python train.py --activation="quick_gelu" --positions="rope" --rope_base=12900.0 --rope_fraction=0.5 --qk_norm=true --beta1=0.9 --final_lr_fraction=0.1 --steps=4045
Each number is 128 + 24 x the weight over its row's rms, rounded and kept within 0 to 255. Layers, rows and columns count from 0. The size above them is the row's rms in percent of the matrix's.

# layer 4 MLP down, 512x1536, rms 0.0404, rows 0-104, columns 1344-1407
size [100  99  99  94 101 104 102  96  97  99 102 101  99  96 101  96  99  96 100 103  98  93 104 101 102  98 103 101  97 101 103  98  97 102 101 100  99  92 105  98  96  99  96  96  99 101  98  97 103  97 100  97 105  98  95  97 100 102 102 101  99 100  97  97  97 101 100 105  98  97  93 101  95 100 100 104  95  95 102 104  97  98 100 102 103  98 106  98  99  98  95  96  97  98 100  95  96  93 102  97 100 103  98  98 103]
[[167 121 177 107 126 128 145 124 133 153 146 109 132 166 138 197 116 118  68 106 127 118 113 172 104 163 144 145 118 132 137 174 127 147 148 154 127 118 122 145 141 122 105 133 154 133 106 149 111 133 143 152 150 124 138 154 150 145 127 135 132 111 137  82]
 [117  96 182 125 139 135 138 169 153 128 131 153  97 161 138 154 163 110 172 122 103 147 127 122 119 120 157 130 111 124 119 104 154 135  91 107 147 108 170 162 128 112  82 111 130 162 134 124  95 109 154 113 143 113 133 121 132 107 107 114 170 157 133 141]
 [107 140 167 123 148 147 137 151 168 144 141 132 173 137 103 132  90 119 132 146 104 120 123  91 123 120 177 137 134 122 147 134 153 119 125 108 121 118 108 140  89 127 109  99 141  72 137 134 158 139 136 117 143 158 108 110 127 146 137 164 137 150 109 105]
 [139 172 143 129  86 156 152 110 119 130 146 139 100 153 101 140 100 170  86 134 179 148 108 130 104 107  96 110  98 108 160 116 113 124  70 145 130 149 134 102 134 112 119 148  87 127  80 118 126 167 115 145 117 115 137 149 133 122 169 114 125  87 160 135]
 [ 91  77 107  98 156 152 102 101 101 127 119 138 120 201 108 184  65 114  95 122 146 141 127 149 141 124  94 115 144 138 120 114 128 114 145  66 151  95 125 123 114  80 148 140 122 114  89 120 140 118  94 101 107 140 113 135 138 132 146 116 125 122 118 166]
 [119 147 100 122 108  94 159 136 175 175 105 128 142 137 134 148  98  99 126 123 139 125 115 102 156 159 135 150 112 109 165 141 102 116 114 124 146 137 130  64 121 126 121 104 105 115  89 153 142 159 154 122 123 158 112  94 137 160  81 146 113 157 150 118]
 [111  88 148 140 174 104 130 135 145 157 121 124 183 141 119 125 158 112 149 142 127 109 142 121 169 120 133 125 121 133 177 124 173 121 134 113 151 173 112 141 131  80 105  76 118 148 144 136 151 108 129 135 113 131 106 114 128 152 107 157 118 152 101 132]
 [174 121 166 129 103 164 129 160 141 119 129 100 147 103 137 136 118 142 114  91 128 113 164 121 136 123 138 156 170 138 117 154 151 122 123 132 162 140  93 112 156 114 136 153 126 124 124  99 115 145 141  97 114 160 140 141 100 132 101 141 150 130 144 119]
 [ 75 147 186 141 121 165 183 102 149 144 102 131 118 150 134 149 154 112 121 153  96 176 155 101 129 145 157 125 106 133 119 130 162 120 146 153 101 126 117 150 156 119 124  81 188  60  83 155 144 105 140 156 166 136 134 174 142 172 125 110 164 124 121 139]
 [130 155 137 111 118 131  98 105  98  88  97 141 162 151 111 115 163 114  84 134 128 121 120 106  94 127 110 106 138 125 147 101 123 129 154 159 130 126  85 136 132  90 121 146 103 130 147 100  97 119 123 115 126 151 133  82 160 102  88 121 123 104 164 130]
 [114 144 165 133  87 139 139 128 135 138 156 136 137 122 137 151  77 150 116 157 114 141 141 155 176 107 137 115 120 106 121 148 136 118 148 137 140 116 110 104 117 143 125 124 112 130 174 148 134 105 109  99 114 133 139 100 130 128 140 115 145 135 129  89]
 [ 98 140 145 155 149 112 138 130 103 117 180 144 133 132 122 114 121 119 106 154 142 123 163 111 140 157 150 142 118 122 129 160 118 130 134 113 110 156 147 145 165 125 171 116 140 172 138 152 142 150 102 170 134 165 108 117 145 146 103 152 134 134 116 136]
 [ 84  82 156  99  91 119 111 126 129 117 174 133  89 179 120 178  82 104 138 120 106 124 155 155 148 166 109 112 126  99 114 139 104 115 133  94 121  51 121 137 103 138  81 139 139 128 130 122 154 150 133 120 129  91 126 123  88 184 153 119 122 118 139 131]
 [179 137 119 174 150 147 119 174 103 149 169 122 160 139 111  89 119 149 156 127 131 144 180 141 100 138 155  98 132 115 165 167 122 115 113 129 172 164 129 119 126 125 106 169  87 106 100 109  90 150 142 109 123 117 102 100 171 121 126 157 139 173 144 135]
 [126 126 121 129 129  89 139  66 176 116 121 143 103 142 131 122 128  89 117 177 138 133 112  70 136 126 115 104 164 129 161 119 128 157 127  83 114  96 147 120 101 114 131 151  88 135 133  81  87 105 164 159 157 113 160 132 107 102 122 148 133 108 109 103]
 [133 167 179 133 166 168 137 128 150 134 181 122 147 120 122 147 146 152 162 121 123 149 107 178 167 143 141 153  94 145 102 119 123 145 168 143 114 123 122 126 138 154 101 129  93 122 121 154 110 114 128 121 181 143 115 151 107 128 108 173 131 102 123 132]
 [112 120 116  93 100  90 170 116 130 122 122  89 113 175 144  73 136 179 145 118 104 111 129 119 110 125 141 145 148 119  85  96 118  95 146 194 151 141 182  74 152 108 137 145  78  91 172 128 138 123 159 159 125 136 123 167 108 128 142 121 122 140 158 159]
 [121 119 112 124 147 129 119 115 100 175 134 134 105 147 151 135 132  87 154 150 134 136 131 103 162 149 114 115 135 162 155 136  77 134  92 112 129  98 139 136  89 156 115  99 123 129  94 100 146 133 103 109 128 105 108 101 103 121 128 145 167 109 102 104]
 [137 113 139 123 147 156 134 149  99 121 121 134 116 126 123 108  82 112 144 155 163 104 155 117 131 161 223  66 169 120 137 172 124 159 172 100 119 113 123 117 126 139 162 144 164 130 141 166  98  89  53  98 118 139 125 145 123 158 125 152 143 106  95  88]
 [ 96 135 114 119 115  95 136 178  98 101 103 102 143  93  99 136 119 133  97 150 116 141 158 138 115 115 103 150 102 115 131  82 148 126 148 131 102 157 105 125 114 170 120 141  91 110 182 115 152 146 142 116  93 116 143 143 139 106 105 118 112 124 161 127]
 [126 157 104 149 130 134 123  98  99 148  99 113 125 106 123 150 122 132 127 104  89 190 120 128 175 115 132 167 141 120 133 120 108 113 148 134 100 117 123  98 120 133 137 104 141  93  85 116 104 129 168 149 166 153 123 121 138 152  72 132 118  51 137 127]
 [133 129 130 129 159 108 164 146 172 128 158 127 106  99 105 105 123 122 148  94 133 164 148 123 177 130 112 101 152 116 116 121 147 169 143 141 132  57 121 123 161 102 176 126 176 142 140 160 123 103 149 100 163 118 125 153 138 101 160  95  93 122 137 118]
 [142 110 115 151 150 104 155 144 128 120 113 109 147  80 110 125 137 117  89 118 148 134 100  99 147  86 153  98 103  91  86 150  94  94 125 115  91 115 120 116 126 111 105 160 117 134 118 147 114 149 115 136 193  84 111 141 137  82 118 137 150 156 113 112]
 [157 123  65 123  90 103 146 121 123 139 120 115  90 150 166 120 159 137 143 111  88 122 125 115 147 124 105 120 120 119 142 197 151 132 119 147 121 152 112 135 123 100 119 139 113 103 166 112 128 145 156 116 121 136 128 109 117 141 150 125 128 102 154 151]
 [107 153 140 165 115 109 131 122 167 136 120 138 107 117 124 112 134 156  83 191 136 135 124 153 147 144 163 145 124 141 147 173 143 153 120 125 163 140 144 144 110 102 126 164 127 144  80 137 121 109 143 160  95 132 131 152 170 159 114 139 155 124 120 117]
 [107 134  90 117 134 127 141 142 131 195 111 148 161 106 138 136 132 142 106  90 119 138 145 173 156 140 179 108 129 109 113 102 126 102  95 142 118 130 146 159 128 162 160 125 123 110  95 177  99  97 138 108 135 133 111 100 147 101 119 142  90 122 177 119]
 [137 105 133 104 128 132 129  96 130 158 120 115 121 120 122 137 122 112 153 139 100 129 151 132 109 140 121  98 154 159 140  87 130 145  89 176 114  98  89 131 159 133 136  89 149 120 136 158 128  96 161 135  63 102  89 123 123 141 142 123  70 115 122 111]
 [ 94 121 143 109 108  96 125 104 156 173 127 149 132 138 116 123 144 132 119  89 122 162 105 162 112 157 126  92 149 156  66 155 122 121  94 136 123 139  96 146 137 109 128 163  80  81 116 115 131 144  74 124 102 113 130 142 114 155 173 133 104 119 100 140]
 [152 116 132 125 103 114 135 104 134 143 104 170 131 155 123 112 117 128 104 128 121 114 123 141 150  90 141 133 121 135 119 140 177 109 115 139 142 153 138 132 136 114 145 141 164 126  78 129 118 140  99 116 143 110 149 108 162 123 132 148 134 137 138 173]
 [ 94 121 139 145 144 107 127 140 183 130 169 152 141 140 155 119 188 118  92 132 126 161 160 104 121 151  88 119 140 108 103 117 109 124 126  72 161 172 124 149 118 134 156 150 110 137 101  95 111 106 131 135 147 124 118 103 125 126 123  97 127  84 101 124]
 [118 146 148 150 129 126 146 116 138 101 138 157 110  95 121 129  97 136 121 118 110 116 108 151 137 133 146 138 150 121 155 104 129 144 140 171 144  93 102 147 140 123 166 111 114 115 113 154  85 148 138 110 103 131 103 146  77 146 162 137 126 138 116 129]
 [115 129 131 102 129 134 104  93 149 103 158 123 125  75 123 105 104 153 125 177 144 147 153 119 138 107 165  78 117 113  98  81 108 130 143 115 143 133  59  70 124  93 116 122 120  84 132 152 143 107 137 174 158  76 111  88  99 151 113 167 154 138 136 165]
 [101 109  91 179 177 129 140 116 148  97 135 130 133 136 113 134  70 107 111 120 134 135  99 129 128 205 166 114 130 171 120 126 103 140 146 100 132 154 182 106 137 118 127 108 144  88 140 122 121 136 110 144 133 128 147 110 122 127 144 156 136 119 127 162]
 [108 136 143 133 109 137 106 123 135 156 122 168 120 121 140 130 109 100 123 141 109 130 127 122 167 133 147 129 109 148 187 161 133 112 158  86 120 167  87 129  90 153 121 117 125  95 158 135 163 158 132  63 134 141 131  98 133 154 179 128 124 134 153 139]
 [128 133 145 146 129 104 137 131 173 135  95 137 127  69 122 146 114 116 127 147 114  85 145 137 163 114 101 123 105 157 143 100 146 103 137  95 103 129 149 125 138 109 166 113 177 109  81 133 118 127  89 105 137 163 113  85 118 134 130 120  94 178 152 111]
 [126 146  82 152 122 116  98 171  72  92 134 116 128 105 105 112  44 125  91 118 127 102 130 114 123  95 180 142  90 175 125  95 113 129 147 128 151 116 122 148 162 118  94 154 153 147 131 159 118 146 104 110 148 122 103 127  97 128 131 129 151 134 144 155]
 [128 158 124 171 115 134 126  92 135 110 139  97  91 168 120 128 155 110  99 139 153 116 113 123 115 160 126 135 131 156 154 154 130 114 141 114 162 119 104 147 155 131 152 119 164 146 140 114 110 140 139 187 129 144 135 109 123  87 129 158 133 104 180 136]
 [172 134 126 123 134  75 166  79 131 151 102 144 128 117 137 110 146  77 154 177 108 148 142 164 119 152 150  96 114 151 116 149 159 131 115 124 180  74 113 128 150  94 156  86  88  81 136 134  95 128 155 106 159 101 129 161 122 114 144 112 163  88 148 112]
 [131 171 128 110 137 124 112 150 151 144 150 141 174 145 150 124 123 126 103 102 133 112 157  76 157 153 152 114  50 134  99  94 138 114 156 157 147 140 146 103 135 136  92 108 113 131  95 147 162 174 134 124 114 132 121 131 164 108 107 126 125 135 134 133]
 [109 104  94 137 138 173 124 108 108 116 126  90 143 195 113 142 128 117 141 105 149 120  97 159 128 139 139 143 143 128  76 139 112 141  98 109 113 181 109  93 114 154 102 110 126 169 125 142 126 116 135 129 147 121 108 116  97 126 172 113 129 121 110 163]
 [ 99 139 141 135 133 110 116 134 186 137 140 125 132 117 119 131 137 149 117 126 106 160 161 104 125 124 117  86 119 141 105 114 124 132 153 133 130 139 140 110 183 138 138 131 128 167 107 116 154 122 108 153 148 188 103 155 159 131 127  80  97 160 115 119]
 [158 119 146 143 111 107  73 120 150  86 146 140 130 115 115 145  71  89  83 123 117 107 104  63  93 118 151 142 159 125  78  91 163  87 124 160 138  73 120 132 116 148 129 134 120 121  61 122 144 165  92  73 110 100 133 134 121 154 139 166 154 102 153 108]
 [121  85  99 122 185 148 125 113 123  95 126 140 141 143 126 151 111 104 131 106 127 102  91 100 111  98 163 109 111 147 111 121 143 133 169 112 138 111 179 132 101 145 148 141 129 113 139 105 129 127 137 113 118 131 132 144 162 159  98 166 164 135 146 124]
 [106 146  78 159 154 107 134 119 145 121 134 172  80 113 141 162 157 141 132  84 125 167 105 109 122 141  83 151 109 151 125 126  99 101 152 123 169 173 105 117  80 125 106 125  88 148 176 120 133 130 142 163 159 142 105 134 151 127  95 132 108 134 132  89]
 [110 134 148 168 106 128 125 113 131 119 120 166 118 151 141 138  99 127 139 124 156 144 147 121 148  97 129 127  96 148  94  96 117  88 117 144 138 132 164 113 118 143 144 115 107 173 124  75 124 104  86  72 117 103 155 117 117 176 104 149 124 127 124 138]
 [182 131 119 114 135 123 132 128  91 114 117 127 119 138 129 145 119 151  67 107 128  82 130 132 127 134 119 134 115 179 107 178 101  94 136 119 164 186 156 115 131  72 119 137 108 157 184 127 152  92 165 133 160 109  99 132  93 126 149 109 119 108 150 134]
 [134 133 113 127 127 113 128  82 162 142 153 118 141 169 123 124 124 138 131 151 108 115 103 109 141 118  89 137 113 128 154 115 181  74 111 125 108 111 120 104 155 137 129 108 113 124 194 128 105 143 147 160 173 133 167 125 138 121  93 149 140 144 128 147]
 [ 85 101  99 118 117 135 128 146  91 125 137  79 107 147 115 156  95 138 126 151  92 139 125 116 132 160  97  99 125 101 131 132 132 112 100 100  98 129 159 122 126 123 147 101 102 108 165 112 127 113 120  85 146  82 103 141 115 133 157 157 120 147 108 124]
 [ 88 139 107 133 149 132 130 164 113 121 130 119 159 134 128 131 145 129 153 138 161 123  95 129 167 152  89 153 157 152 134 161 151 134 113 127 104 112 144 123 187 115 121 110 115 138 163 115 126 170 108 134 136 130 136 142 111  99  76 110 114 147 129 107]
 [118 113 106 135 138 167 147  89 105 127 137 106 126 124 133 128 102 125 137 147 108 132 146 111 141 107 153 119 103 134 110 154 150 142 149 144  96 181 129 154 158 144 104 132 145 109 121 116 142 135 160 162 160 152 118 120 145 133 125  96 128 144  83  91]
 [127 118 126 130  77 153 131 135 113 104 132  97 118 124 103  76 132 125 108  77 115 155 122 147  83 183 166 128 168 119 123 155  94 152 146 105 165 169 122 100 101 134 100 152 112 118 117 120 128 123 130 158  99 135 156 160 135 113  80 113 115 108 105 116]
 [116 117 161 135 147  78 144  92 131 116 129 125 117 112 122 135  96 149 102 162 110 141 154 126 114 115 134 148 144 144 123 134 122 115 137  84 112 166 120 134 100 104 140  88 116 126 131 115 127  84 144 161 163 172  92 132 111 122 119 109 121 130  92 135]
 [128 161  71 136 152 118 156 123  86 176 120 119 131 133 115 140 177 182 129 151 173 177 121 135  74 117 165  86 137 138 119 132 131 156 132 110 170 155 133  95 139 136 111 156 127 111 145 172  97 133 119 129 114  90 118 101  82 130 144 125 101 123  92 161]
 [144  82 145 114 110 134 121 139 126 122 111  86 182 118 129 131  98 116 143 133 104 100 118 103 129 176  83 129  86 155 153 140 152 177  97 133 148 148 160 122 142  67 111 129 123  70 142  80 109 111 111 138 147 122 123 167 114 160 110 128 157 136 176  92]
 [123 107 161  95 150 124 102 123 160 134 133  95 120  97 131 104 197 123 103 146 109  86 149 152  93 107 159 125 134 114 151 177 138 136 164 147 146 128 109 122  61 156 121 128  79  95 128  89 150 112 114 110 117 117 137 145 107 165 158 160 113 124 135 120]
 [117 150 179 105 115 148 110 112 117  95  69  96  90 121 143 150  87 109  97 146 115 121 138 144 152  97 127  95 114 142  93 107 129 125 144 119 166 137 116 104 146 131 125 143 178 122 120 130 129 128 133 117 132 192  93 116 118 131 177 142 101  74 180 160]
 [113 109 108 168  93 104 138 159  94 137 104 112 141 123 139 134 108 116 146 150 158 146 139 118 184 135 104 110 116  90 119  97 142 143 114 116 157 159 118 113 117 144 101 142 161  57 165 103 104 122 124 151 104 104 116 116 159 109 131 136  94 132 144 112]
 [167 130 119 146 170 122 133 127 140  92 128 137 162 143 141 116 108 106 140 118 146 128 122 103 138 132 108 147 103 160 123 136 129 123 122 150 115 112 119 168  84 153 125 158 114 157 115 151 119 107 150 141 109 142  82 116  84 127 156 135 131 118 135 119]
 [162 158 114  98 133 125 158 113 108 139 118  94 107 128 119 140 156 113 100  99 116 144 142 122  98 120 160 171 156 161 116 152  99 126 154 168 124 119 158  81 141 160 166 144 103 153 134 123 112 143 137 117 149 164 104 146 147 132 142 128 116 104 144 113]
 [ 51 147 183  97 172 119 115 140 127  99 137 141 126 134 132 185 149 145 141 137 148 172 131 124  96  55 150 139 106 113 129 107 146  92 124 144 171 121 112 130 143 129 133 123  86 129 207 129 129 154 131 124 185 174 166 118 130 117 127 135 119 168 114  89]
 [160  90 149 126 139 138 106 135 105 149 153 135 151 157 150 106 178 138 151 147 133 156 152  94 114 114 107 162 132 154 147 113 142 103 141 167 143 124 142 130 123 105 123  90 109 122 119 125  83 130  99  93 128 107 123 150 177 135 117 124 126 147  91 145]
 [164 137 107 119 112 104 122 150 151 145  88 168 146  55 135  88 100  85  98 137 149 138 156 104 146 130 133 157  91  99 152 179 108 153 103 147  89  82 136 126 113 174 144  89 174 153 168 140 130 146 120 163 107 132 139 119 104 164 131 132 167 116 180  79]
 [138 114 130 104 131 131  63 138 106  85 141 106 137 148 125 110 114 120 141 179 132  95 150 164 134 137 141 142  77 150 138 142 137 135 149 139 142 142 108 179 104  84 112 125 129 106  64 102 123  99 112 130 107 115 124 163 124  98 100 169 161 169 148  79]
 [133 130 129 140 113 135 148 121 136 129 121 149  96 119 136 123 205 157 138 131 179 132 112  87 123 123 165 115 158 114 131 126 127 121 141 147  98 143 131 168 138 213 138 129 122 156 171 165  90 140 174  89 141 121 161  83 135 109 109 129 132 166 108 168]
 [106 140  78  87 123 151 130 148 125 125 123 134 127 146 119 134 107 109 128 146 107 151 146 114 111 134 173 107 115 179 153 131 109 104 116 144 136 141 117 165 119 130 133 126 154 125 133 144  97 156 128  98 139 147 144 137 138 114  88 147 139 149 145 121]
 [ 83 135 133 109 120  98 101 110 124 112 150 107 130 101 120 113 118 153 158 127 112 175 128 124 124 139 139 128 136 132 134 116 117 117 127 108 120  87 108 116  82 123 123 116 100 155 132 126 150 125 151 155 140 146 104 107 139 110 128 107 141 112 121 106]
 [129 163 114 118 115 132  97 157 102 133 144 157 160 139 120 148 146 145  98 137 147 107 163 158 127  98  86 101 108 135 123 137 130 110 124 123 131 157 139 138 135 150 169  75  90 167 102 132 114 156 124 161  77 154 138 164 168 133 115 102 136 142 144 146]
 [119 104  88 167 105 123 114 112  80 143 144 138  97 146 129 121  48 150  70 112 135 124 136 124 114 127 116 126 115 141 146 121 100 111 130 129  93 119 139 136 103 133 112 133 120 111 141 134 145 156 106 140  97 145 122 122 130 112 171 136 109 101 131 124]
 [162 107 152  90 138 106 119 118 117 106 118 124 144 135 132 127 158  91 130 132 143 137 121  95 106 138 154 112 104 143 113 158 115 171 101 127 108  98 103 133 106 143 135 146 114 121 158 118 161  99 162 165 138 168  98 122 128 157 140 142 151 168 120 134]
 [184 136 170 144 154 113 133 131 144  88 173 154 116 160 137 132 118 148 156 125 127 111 144 178 119 120  80 154 172 110 104 125 142 121 117 144 157 154  87 129 134 115 109 157 114 146 158 142 138 111 153 116 105  98 129 114 149 115 156 149 185  72 128 131]
 [128 141 108  73 124 120 127 114 130  98 107 125  96 119 118 130 210 134  97 126 160 100 180 100 150 133 115 105 102 163 113 124 120 132 122 131 121 125 102 118 163 137 136 137 105 125 133  93 168 149 121 169 153 102 117 139 115 151 134 179 100 138 142 148]
 [ 84 137 173 120 188 156  96 119 101 124 177 134 168 120 115 125 134 134 150 134 178  93 139  94 106  86 117 123  85 171 148 142 110 149 133 162 122  97 119 132  77 153 143 123 130 152 114 158 128 127 115 119 133 118 113  99  99 170 135 133 151  79 119 130]
 [166 130 168 135 180 137 100 117 138 122 117 148 113  77 147 136  83 107 131 118 130 112  93 103 143 107 123 195 130 109 143 116  93 168 120 126 145 170 154  65 109 127 104 113 189 133 164 119  77 127 148 161 119 110 103 160 144 135 165 160 170 159 127 139]
 [ 83 143 146 162  93 164 110  94 128  99 181 123 121 153 132 166 134 173  92 148 130 137 125 191 140 117 119 168 117 147 139 135  96 140 118 143 115 135 169  98 126 149 133  68 129  75 121 133 130 124 116 126 145 136 116 136 121 112 172 160 160 105 158 156]
 [ 99 156 201 119 106 131 138 118 118 128 113 106 136 161 124 178  69 135  95 142 130  84 148 124 176 136 136 142 110 127 116  98 132 109 142 136 109 156 101 152 116 156 147  73  97 155 158 118 139 111 154 140 145 143 122  96 106  98 130 137 125 135 120 158]
 [120 161 143 129 130 120 119  92  84 104 162 145 153 126 122  92 161 125 152 116 135  75 144  85 125 124 118  85  89 108 163 130 143 121 147 142  90 128 120 138 131 160 181  87 102 147  72 135  71 109 120 112 110 149 104 131 150  95 140 120 131 105 131 139]
 [ 91 134 154 127  98  95 158 109 118 129 130 142  99 130 124 139 163 113 158 108 121 109  93 161  99  85 138  84 114 116 145 146 111 142  72 154 133  88 152 155 135  78 109 178 109 130 188 119 124 119 106 108 136 150 126 163 153 101 145 150 112 136 117 104]
 [139 118 108  84 111 141 106  97 111 148 142  89 175 158 132 142 178 137 151 160 134 140 124 119 131 150 124 128 148 154 144 174 118 108 128 127 149 139 183 130 131 146 107 109 101 142  92 131 144 113 150 169 163 141 148 126  72 134 149 133 131 148 127  85]
 [145 122 198 178 154 127 104 124 115 113 155 161 125 167 130 115 147 135 125  79 133 171 140 155 131  90  99 114  76 115 161  83 127 103 146 105 109 113 127 140 144 172 132 101  84 151 124 137 148 129 138 133 149 170 130 112 100 145 108 115 169  97 125 116]
 [146 109  92 118  65 163 125 109 123 136 155 111 145 131 119 100 142  74 118 125 168  92 127 115 135 108 123 136 132  95 181 131  75 123 115 135  98 147 118 148 122 156 105  97 133  98 142 121 110 152 169 140 102 144 122 104 115 114 131 123 158 172 158 141]
 [123  95 131  93 111 106 141 150 120 159 131 116 134 162 116 104 171 130 101 146 153 151 107 115 168 117 168 140 142 120 116 121 165 124 142 128 109 101 130 141 161 100 137 118 118 127 125 129 136 125 158 160 166 117 118 134 156 136 119 149 138 116 129  97]
 [124 114 110 123 159 121 120 110 104 133 125 131 149 148 114 133 158 173 140 139 136 121  83 123 111 106 143 105 162 114 142 112 122 126 139 122 142 165 129 131 143 163 123 122 134 121 138 171 145 120 139 180 125 124 137 127 111 127 149 138 122 127  96  77]
 [ 81  96 140 113 129 128 140 183 132  84 138 119 140 157 118 103 167 129 152 110 123 158 125 135 171 137 108 112 161 162 164  91 134 109 110 116 127 107  68 109 110 101 127 130 129 153 153 160 111 127 155  84 134 138 127 116 110 121 161 129 120 137 122 110]
 [111 132 133 127 136 136 134 142 144 101 124 114 158 155 129 124 118 137 118 108  92  85  87  87 116 110 134 121 157 119 150 142 119 109 139 112 127 169 108 128 129  91 120 140 122 141 188 124 142 139 125 154 124 117 134 126  78 117 119 121 166 170 152 124]
 [141 133 143 107 153 151 117 164 149 122 104 108 129 110 126 125 129 124 159 160 134 169 134 136 121 135 123 137 114 141 145 145 137 110  98 140 166 149 134 149 153 148 151 121  97 125  95 140 100 127 140 155  89 146 141 111 115 141 128 155 146 163 117 137]
 [135 141  79 105 152 105  83 118 116 146 114 156 116 124 120 120 159 138  94 130 120 104 131 143 125 138 126 140 109 123  77 141 124 135 135 119 151 115 120 139 132 146 119 116 128 159 162 130  96 134 126 176 124 101 131 104 160  85 128 103 120 196 137 153]
 [109 136 159 138 122 159  79 119 142 171 129 159 115 106 124 121 113  86 126 148 134 105 171  85 126 108  68 169 123  98  79 107  94 144 130 158 134 103 148 120 119 152 140 114 123 144 174  96 129 127 113 169 108 107 103 135  98 115 134 109 157 104 119 143]
 [127 155 155 120  78 141 138  94 112 121 207  93 107 177 131 158 126 134 162  97 132 130 125 113 167 118 106 135 111 111 100 113 152 137 148 122 157 136 123 139 139 162 135  80 129 153 136 120 112 135 100 129 136 129 139 171 142 114 124 156 130  61 101 132]
 [104 133 117 122 134 134  99 117 185 104 105 119 107  93 110 100 117 128 101 124 171 139 117 130 126 142 157 129 139 155 106  51 124 137 100 113 139 139 149 102 161  92 134 109 130 105  93 156  94 122 155 139  86 115 101 117  99 117 123 115 131 175  88 133]
 [ 85 143 120  87 100 100 117 148 128 122 106 140 134 100 122 136 111 121 119 134 148 141 127 161 105 141 130 173 124 128  96  99 142  93 116  93 108 133 167 136 113 138  98  82 127  96 116 118 165 118 134 103 104 115 134 157 115 158 164 110 117 129 158 105]
 [126 159 151  88 107 173 189 125  89 146 109 135 115 170 139 162 128 137 139 119 161  90 126 116  80 126 158 187 140 131 131 155 127 138 116 125 126  96 142 126 111 123 119 125 127  87  80 152 158 124 126 118 108 146 139 117 129 167  69 158 137 109 108 137]
 [153 143 114 132 112 168 143 137 100 120 112 142 132 127 133 150 116  74 165 140 135 148 136  95 127 157 179 110 126 168 164 129  95 160 152 146  95 162 129 133 130 135 142 135 132 116 159 145 114 118 166 109 138 127 130 117 113 131 132 158 144 144 119 112]
 [146 160 190 107  91  94 143 123 171 134 143 131  66 166 110 129 140 137 141 140  99 117 154 155 125 156  97 126 124 115 121  76 161 127 159 156 134 137 188 111 178 139 126 112 123 139 170 148 133 113 167 166 127  77  99 129 109 121 199 156 165 147 154 154]
 [124 124 101 126 139 135 155 119 132 143 153 133 130 131 146 117  94 132 121 182 178 158 167 106 116 156 129  88 138 130 113 125 170 112 128 152 130 122 157 128 142  95 120  98 136 153 124 129 103 122 127 155 128 102 133 188 127 161 137 136  87 159 112 144]
 [113 100 124 149 110 125 140 121 169 115 138 126 128 117 105 138 143 149 126 134 143 125 116 123 151 144 134 119 126 128 118 105 120 136 120 137 175 117 144 155 107  54 128 142 171 127 120 153 125 105  94 151 149 188 129 116 179 128 127 127 130  89 148 109]
 [136 142 108 105 172 137 140 138 104 154 158 115 105 113 124 117 156  99 131 154 147 164 143 110 126 119 123 142  71  99 166 170 116  76 112 142 128 151  83 118  86 137  87 139 130 121 128 157 135 155 126 116 144 114 142 142 121  97 163 113 128 193 131 191]
 [101 132 113 123 138  96 146 152 105 143 143 163 164 125 138 112 137  92 149 124 102 122 128  96 124 111 103 135 111 144 121 105 118  88 122 106 138 164 141 136 151 136 102  88 116  99 111 148 144 130 126 177 128 117 164 123 175 107 164 143 166  89 131 159]
 [155 116 126 122 102 106 148 124 128 123 148 141  98 187 115 128 146  70 184  92 129 106  94 121 143  82 147 110 153 113 150 152 146 135 126 147 110 141 108 144 122 111 144 120 180  84  74 122 128 146  93 177  96 123 135  98 137 114  95 129  92 122 127 132]
 [119 127 126 133 155 116 117 108 120 152 163 129  84  90 138 128 114 101 131 130 125 104 102 110 112 164 116  82 132 127 162 150 120 125 117 151 169 110 110 131 132 150 114 167 104  93 131 106  92 145  90 169 128 132 128 106 150 123 140 114 147 202 162 154]
 [181 142 100 133 126 122 125 125  87  99 139 126 131  82 132 113  63 128 223  98 145 119 108 133 123 118 133 164 149 122 103  95 167 147 138 131 132 130  61 142 116 149 144 118  95 104 164 156 125 151  72 132 148  97 108 115 133 138 157 119 110 155  89 100]
 [143 149 122 126  63  95 128 108 158 162  89 141 124 102 115  91 158 113 130 128 146 132  93 133 132 133 119  74 110 100 126 122 122 124 120 120 159 161 115 133  95 107  80 150  85 105 129 154 110 120 114 123 137 118 136 119 108 117 111 107 116 110 137 161]
 [148 162 142 131 143 114 114 123 121 135 124 105 170 144 123 164 127 113 126 142 101 103 121 138 140 144 120 163 151 144 153 127 148 122 106  92  47 140 126 174 118 127 131 143 120  86  85 147 143 139 152 102 128 138 139  90 158 116 118 143 127 156 111  91]
 [117 123 163  49 103 114 121 140  88 135 114 154 104 120 140 102 123 174 130 146 148 155 150 120 121 134  92 110 142 143 124 121 157 114 128 158 111 152  83 139 137 168 120  64 116 168 110 137 133 134 154 150 109 130 135 142 132 151 156  87  95 111 110 158]
 [186 133 136 146 137  97 143 133 128 126 147 163 128 137 134 166 112 127 131 141 116 111 121 107 115 123 109 173 131  82 110 166 177 120 136 158 139 140 151 152 170 153 135 113 137 150 123 112 102 118 128 119 112 118 150 140  88 136 116 130  82 137 184 132]
 [134 175 128 120 124 134 133 101 102 103 147 142 142  85 122 127 105 137 179 119  91 110 142 123 115  67 111 141 126 135 137 123 118 111 148 147 107 157 160 138 113 114 114 181  73 111 117  94 144 135 121 131 129 102 117 129 117 149 136 123 136 117 161 126]]